Weights of a small transformer language model.
Size: 14 layers, width 256, 8 heads of 32 (1 for keys and values), MLP 1024 quick GELU, vocabulary 8192, 13.6M parameters.
Training: 254M tokens, 7839 steps.
Each number is 500 + 50 x the weight over its row's rms, rounded and kept within 0 to 999. Layers, rows and columns count from 0. Numbers have three digits each. The size before them is the row's rms in percent of the matrix's.

# layer 10 attention output (transposed), 256x256, rms 0.253, rows 17-27,49-59,81-91,113-123,144-155,176-186,208-218,240-250, columns 0-63
101:585633523446502459527506540478456579544568510550506542506475513522504493572531527407568568480536574567408454563504487470438551606599446480620504518529469469560550457468571548432506491558464440
091:522505504473416433553498632433399482496483447517500501589442486480554593513443464396545510521534536454552570538438528423511485517411440520424479512481452415682561539450483508520385448417556421
097:462542515479498518446430499517449548540557427481560503473524537531478534496466565580408546467553471553449509559511509458456378469498517405381512470531473505491536554422520474467512563497477489
105:471553610522489554534438491461467485461394580448511594540451568538600458378444510467656610575506502462551517491488461445539563466459448580490434494567511495527443520544501557448510496527411497
088:562532545535453489372437435532525471518482463467469434431550473512509510444574486553597478533574574470571452410461493623553505568425494534528422387518571441530432501515555485487562450455519532
094:453615499511472535456384591502521425510543531491421511499426476483583567506508490513471531475542492440497504423519524462487544442427519569448396526499495502582501543515532468397574481494512462
105:521511510474561481576425465449524484516431531454608374553441460534598507465537559507481473528528468531472440532491529408535509536447524472493557486567495465508567537514431508415493531520451532
101:371567509559472542555568473544508406488498573484640477494563508480610527563463531618547441421516627476484541476459448493517515479474514513543467442564527420527482555409433574558429537432555446
092:510523524567658500560560501568521452532594476511488490408593574424557540556520446491525453424414529501454479433439509466437548460515452541481536458462535369432553499495515543482538702553452522
097:455431460501436515537560531521527532512471473446533503452477462516498481533517489600477539350572462598578480521470445632519477518498493491480485505507456466481546507396504569480496447443557506
096:505508457566614496479456425524503469553541513408538543517461425430558524457533498510485494499553520530505546496528393488476555514545540500496493419478441539606525514473404501454466488518495402
096:497485576546520455437452457496543513478433448466542535430415497527550494545560521497520416493497510502540534446478583538559480494440509518477452419571454484396529579520520470540519471397476605
093:446529482463488517517504489463520545516475522435558503512560510501496430509461508535471507422523481553491465527489543434541511502558499458521505525477462518553367422566509564548505512551568494
094:570448496520508486490480474511531544486446582447534454582459497614533435432495520469597527603546485421572524435466432564529516555543546573540487539483405424569490559497445463485449450572515512
102:564462487584408441509493534579585542524563506487453386497501369418472426549441432520527474502550559518554425538526542530501528518564513511514470468395582480525593385463526528482525529432520553
097:606559420521531393497534509545442536509557503468494522539572489484478508417490455459546414511392586557546522536456562492454546471595530461481464519481459574555567546498489487554485411433502497
096:589505468572473498399400417502504587607448460486545448519507493472393521509436420494534498366450473457439518572506417594499490455515533490509521515495410529488492459616558535440433530556510580
104:519572488388490508392550474465485471418480514532434544492503484469509491629565470543526532439499495432587541467490500581560636470525401433471474548487440560486447463490539536590513457437539495
100:531579491445433550504453500513438552536564501584511497505511390456524437462571494374423465519506401446448493479464584530537579559637458537525493522487538499434535556559571401429467542502516608
100:494420529555488489436408520430515559465537479591435467435478536507408488453463575497480601398532513572495540528492490487465507533483655433453515451517518577462382515467429504506503463442553560
097:530566497416566593464483524531487479559440563500424471542519514495489507506515586435541490586485495509533511503530483497473584466467503547491574459540655485547461499535562435544482499551549494
102:451431468466465567456474515489519487492490482564564483476521508481436562449360562531540488546485466582589430498447477517559398492437487628509513472470563494406515485481504403472507452494543435
102:426391539530453486480498482565497487525400452524478489499457438420591437492494509512467407547483479479590463416527611630487484542417586453416510443533597534442531427526502457458566524507442445
093:434540534471561527554515471448583497469510466489551490464550495615452470447503473505436534464532416572504438485482490571444532544604438518509503516525582524492544459363430602507535531599520572
102:477574487460443482567516431474496540519532681507484556448526477543641486508430467547529517417518493460494476555476539537561553546553483519498420472487501536461518500549531511509554551491568534
101:406581487407475463508504482487513590429522418558488455432492516416485525615537502489484399404515504486575499486430494523524493488509466521514596514491528393447529578512539469488494433435559435
099:529495489490478632489509575523370489577500474455511554371515466584429432413479475358447456469420509441441576484497541523527534529438471539497505490439495457506514468495537507530531413568483470
096:545433567543588439518475427494517467454507504474560449478407512507352503528532458506499505420454516575471505515524495654520493527584401512471582467474456461441546574508516447540448519444533503
093:569406459398404545439484530378493514501500508503484575461579491508423453533545497462514475542551465527447440557369465485476432469514472494475529526476503517444398544589513539522602528449504488
096:558574512411400474394507394468463555524436469476445494456431483587504472478607520490412537505477419513488522445552545570483522560555584485537500524531506502494484463543523503496443469478498567
100:511497479527329485485509469520447543490446548552609551475474467475475561444519533485490506519550524517568510484546459544596556487502486495444577524542449501517502561521520480575436426567575498
096:509550552479453513541572554450448463460509500526544569500486418505504512498558377440494459485564394431522506454476513399476524482427586496462477521546503494604498501560480470592530529590565520
099:470541423433413552523425633466473520427522602485486445523446585456634502545445498515520451526511401524472473525540561505484573512549565513510480520539507506459430605551422509627470454484579454
101:516547468472490491501472384438510534490502583534468467529505522550576553490480532575541530513448475435473448493476446487494582437535490529530501458410475510605509463546414574484445542522635494
103:562392530483452483517450492512560529417472550527438389415481515466547464544501494504543485499481551443497479451478450534550408484434498536448525454543439429530539566539546439429537529427443484
102:446528517551514519455487494570518392543537396499483484515475517417420547495567449542350475449491498512463507497414478476520434464452432483506491435547529553453463426475525600571451529447516485
100:449495531462472507531485443479420463500376505520543533486497497646471554405469653458466543503483549463436556532564435499506366551423575479395545426522488546502464539562450484537455498556576513
111:408476426515481486481539468472584542569529548482570497586376521520588521488558510579474557575537435528532495462498372476429452554540532448510522423491557500474435458496483515523551633542524479
099:461534460440523528454548610541492535400589607551429469543540435393477445496458521433548542672437519558497510507472510514543411456478594475455458463542561616467558437431442498550547474498496406
094:495591471516532418538498523516473520536466430488516516532513544523429433506431530533455499508495536575465425447507535404565464470479564536484383478591529396545563605431536479348454556541551512
104:413471498523519520503461561553557534452489573526515485521526524542553622534363486478580461539455466483466561561432457477439395543407458455449461510454463512540539461493477466529464569487514404
100:499546544483563487522468557529534452581464514439491545496553534596585497479556505493497406488515503495436539554454521466459545486484422514608535491442451505525518443556508522485479551497548458
100:424571416555560413513427531454495530473501528536522540409531503511531463511429595612469487532432576598470467491526484490514485475621415551450445528437502466498558529500526531408447508448443484
101:532466568539513421577574425516481563530438427456444582530549461521529455563556451442474491385501510457440468459497433529427391496522514423497583577488494478624490390474592515460509584413453526
076:433519541559534472500491493499431545483445504461585495535461441411532469552389430519499439517556492483539477460593584459567451486488445510462592441576595534518486419421515491419472497529489491
082:565498544516507513517502442527376463532517595514531453465521518426449499452499453568509483430527536447540483484462473370605521465381470587474510487530531549548489504459396451515587632412574513
081:550517459561398465567506414517497493510473526509490540424508500499362439522591599516468444538510542493506534574576577536552502555483490466467585432555550478491508539561458541594528506496517528
083:505470472516455547482537568452573470385512514439501493455508546471391537497534529480473405491487419484581534416525542576574497571469451546593489560385511621470501433543463519578425505476433454
084:508509494407477552449579524543497528533519513554425412485440534553562608596539555485436573472449482468438476454515492563572432537421565427439503503595506498612564466468516405573498449415535441
075:519449494416559502519469389493544480567500498616587497616531530443580462568502528555511651412485464544429440488507487487416531548522443451527514622575479516450463549491463482475516557455514487
081:547567542494479482598506551412413597500519511514502514451575476368504430504466574381579478574520522483486498556528513450440489440499496512598589478465437526483474420457471515547578568464501459
088:542500467530502505574569478517468538472492482577390643503452474503466486478521489513467563489473540604454500449514534529465408514430454464461377505470499501486571520417530465421461548479510408
085:508376467488554469488393565482524512522440480431453516372463514503439471500524561451566431543440457513486547507547540492489475566517466563429506479471493614445487482581506426482464434557493501
082:508468511455481535424455486467505466556471426509453597539492439511545463518527465497549457560473507486489449577504461560499492563506488529627518501499478522517427524576444448490439425512478509
085:454462548565589477507499457498596433518474540531453635564555508502519426465434446601415518508457534523465480571432478550445459510525467494474438517555488445426506566557538586501613440509490528
077:564494511477526523521628421552520565508558504549510531550521522542475488462521518496476522460486504497421528561495534544519460566425492457437415487546494454593539369426541486455509477569580594
093:429557533505522511531500494497531437511516538621482574464528533561619589501563541489471469513530514552472442499473524439548544506389461491626490482530446369493493431532521574444519555551503470
097:496439434512449514458427609501565425538423518483482502473546499542557525566481540574448451467416407462562585448384511617523551548454508434429457503477440485450466490571533449504395494493414539
080:425532443462586562484433364552583539556413537407448496572590535495558524421490540591511446491542545551461576506481496523584508552538545496430449531431489561471429564466420529518508493537553546
082:519566516428452516456501447583506552409452542540501470457415462446558473505539481480622515574442527504509527419518458523552561513459549508421459595500416487491501517545468510492589421548445566
089:498501452531570459589541586628495563604490474533498529538506444496413530517555472525425398489511461437533481629484531534397528456598471535545545488450502551455542542465491536429481442488487517
085:531524495438455471524543544561496556400536542470468490456467478457572463489452575490497453580405480523440494517537576458531462449518489504390516534546460482503542567548469487547495428414529427
086:569528573533506487499531478417452444550471401445557471546507470588576492577541448471431560476516501525535434528532589487515544463455545520520562470507470424419486512560444542525477496526509646
086:517421521521480539387529626521452509482503439458389548480463503404554553552505386446497523550457502456507552524501523518464458541549438542461545445534510480508436486556512553633537462498556473
083:542508461404508512438541489488479504520479479521439513560500422481550526436483541514456563463515390474514424470487582579632475528523554500520392494475465474467602440577483436439438591490519460
094:418573545454493505417447531512461487458477512578530450524549358471493466517510554507477520482584492476524453487456457492511550470497515453400561484435540431589540529500474508527460564539523418
087:553481601553447493490420513434472362466523455499425441423536574513443457500516400393515533576455515543458482494488495451569473470469560518537565484541554520585448447506496538508558443608473534
129:529416467505520529463475485468411559502536485500539579475454511451485486556407397453583485421470426426579531549507568560479458560557508537359474531503496472466528558478389518566448446474519488
126:477543443478556552575545459509458510435545451554539432581570463539504573443422421441471572509525526483430443601469396374465439434617416460590521563435532470566443482440431557585556537545527452
134:509482551529549486433531584553445486486621489562466522474439508463542549492541510491577548512433545415512512507525470525433502403432506455548491500559447500423492499615567407518522488474440503
134:515389476482526509523537536356403440517524434542496533527552497432479508522536483495435486504431568512486471538572499451450486446524427478499665484519545508554486435512536460540488475438467394
127:510413507451508529498540482377471455465545453444520556481523594565541509531505582503443524529390496545374550489533534502514460547481577435438423515497492544494365516521533448554481642506495535
133:431487538522505500558442564469523471467502418534506514543429496555481569607506524561449503490621498534468475485471419487493472574516551554492547501530538532468498481481446460438456587449505526
139:420494542414413561520559578558472547437538524519481526434518556499528483490510525528549432598569564489531482445491447437523535568543449488539400478473622506548479456451515531618525520425469468
126:423520537536544553508438463544477531565539480517574397500485507564507523375421550486516510498520476493536481475533535501460503469482580598554486477486480477508601504478460504423488475646470488
137:556449501611580487539539556492530546483484500461499572513549583481446454550411465561551524517443595540567512546521444401460503421393407455459592515455430512519519475422460606556552431517503458
138:586512453415554479517537520460489395480521489418477521570487559549482475569512442455516519567460505496538435460539594508545400495524467550561391573487478511543492444523577436432567486472440526
132:523496414550549466469504463500517609469535496478590453477436583431580572465462510561468494492471584416489483460551546490459464540547489430529485531430373555395527512475437516484503536382430459
091:545477497473466467479583505528427407519543535511483568528456536458476496433496370490593507447516552461541486568438560547470512429493563465459445554413527543407526590549425552579458467390615502
099:601534511477515512569573527468556541493622526529525532473549535502446501484522488446455534547532524599479571550558407466462491540624437471512503548453498503571560511424552506436464434561426398
096:568570469601528534446576585601476457517546556542494535571520494443498480504536527478528501510445464478514560474507567478422488505525508544499428543497523458489474501507554417503466438411449373
099:529448542496505501516467495445429506599447388491474453506524439433584483432496503523497431545452502621473482508615500471454521499490490417448607506541594545554573538520511486397492471503509534
097:522450506578602501542409524466527382527531488455539567519467478546445432379429428470507539562536485607490467398468517436477557503517529546577392539488482564494457463554441492586504581564418523
092:427609499575554522514556457535569493480463412398528461509470548454454563547539507532527416431541503545512451515524498460584504516510477496522506455533537559535547509457498528448510507549498504
098:417471412477478490544511507548489389553448520454537610486527485584630536487497507546509462517519512418599475458544492389525509490526478488488377525578508505488443524405464480487534486524505495
108:493476500562523503572488458635460433515415544429613399551549461467574537357488488528568472453555555461524547526648448512516551462551440540527579481511492524490508447475462530516483437502517536
098:425528504554552465520537553556453394491603496495558419573505556471557502511471429574538528536550607533496442537488501470508537447443500476529622493479505433546479588474511608514656500476506516
084:504534499517553499591621474531508475473528564391466464502529554488554521598395492562499462531467464453438577567385551472480423470541540475464429468434575529483559435510555527495569548446391476
101:494466504489445452440468431586516545482515419467538412538426536508521578504484518561497539417569564442432551563516534508525438545432481427531538498554490477359545475420495468517505467426515506
# layer 10 attention value, 32x256, rms 0.179, rows 17-27, columns 0-63
105:493493529493455533498474514513458420526473424431525493533568486439502451552499490643519479496507552446543434496477509465505433432483573463492571484460499584438477545476558397469490396497516509
097:518480450446487502599438436446431512555565549460463468567506331525507419574484424600402533480502464390531481467409492531538503514517443501518511516523565520493471502463473512507541483550539514
101:473484491480570516609554528498525500432479499520468552545519501476482388483523518519542497498465567546509530531511518507560545506555401517552456424596469537469434529531491579498466505502548555
102:550491404575429537525462495474506474451455511540432476455524483445500490590534605601533395444510471571471513593604436433554461544454500500467532497539606520513518435407498473490576515501454410
097:466524594450435574480486475485515489563478595567503586511557542487542510419460550512579460481398481456565489580457517557532465558566537490424571513469582470516595472451512575444547521546552517
102:577457514572496364513450411471538554509500368512494513486614531388491505536438523451421468564575511540527486444455536477448464545519521495490558522435389564564484538423521458446477611524506474
102:590490590400591553527513522460613401426579434454387539459571451544497417511455464478475531490415504481497576484485437499522514529393447559424559546418569434400450518503566504491588479514443455
102:482518397420501500541405478419480452480480515495465457490453541579512477517443540417496549432529556524547504448538575492612574504450488415402488536556462549514409479518417508433523533557500546
097:522490449525456594520457470444546638553452535537514519546462510547498497544426341424484350505510463420473465564537486485510534505468485562513467538565462551452434459478490493446483427476542491
097:522517491529472557568546482511553438498470531466410545603550492633500378429512482480442442448444548425456499450477458441460533567544599490384505493503451468479462550473479552509493505488535458
097:551563592503392561472576481463543549514497414519537444499497491486459463453579462523509502523449445543591563523493503431466493614393554482534511526546547529510523526499552480525509514434504537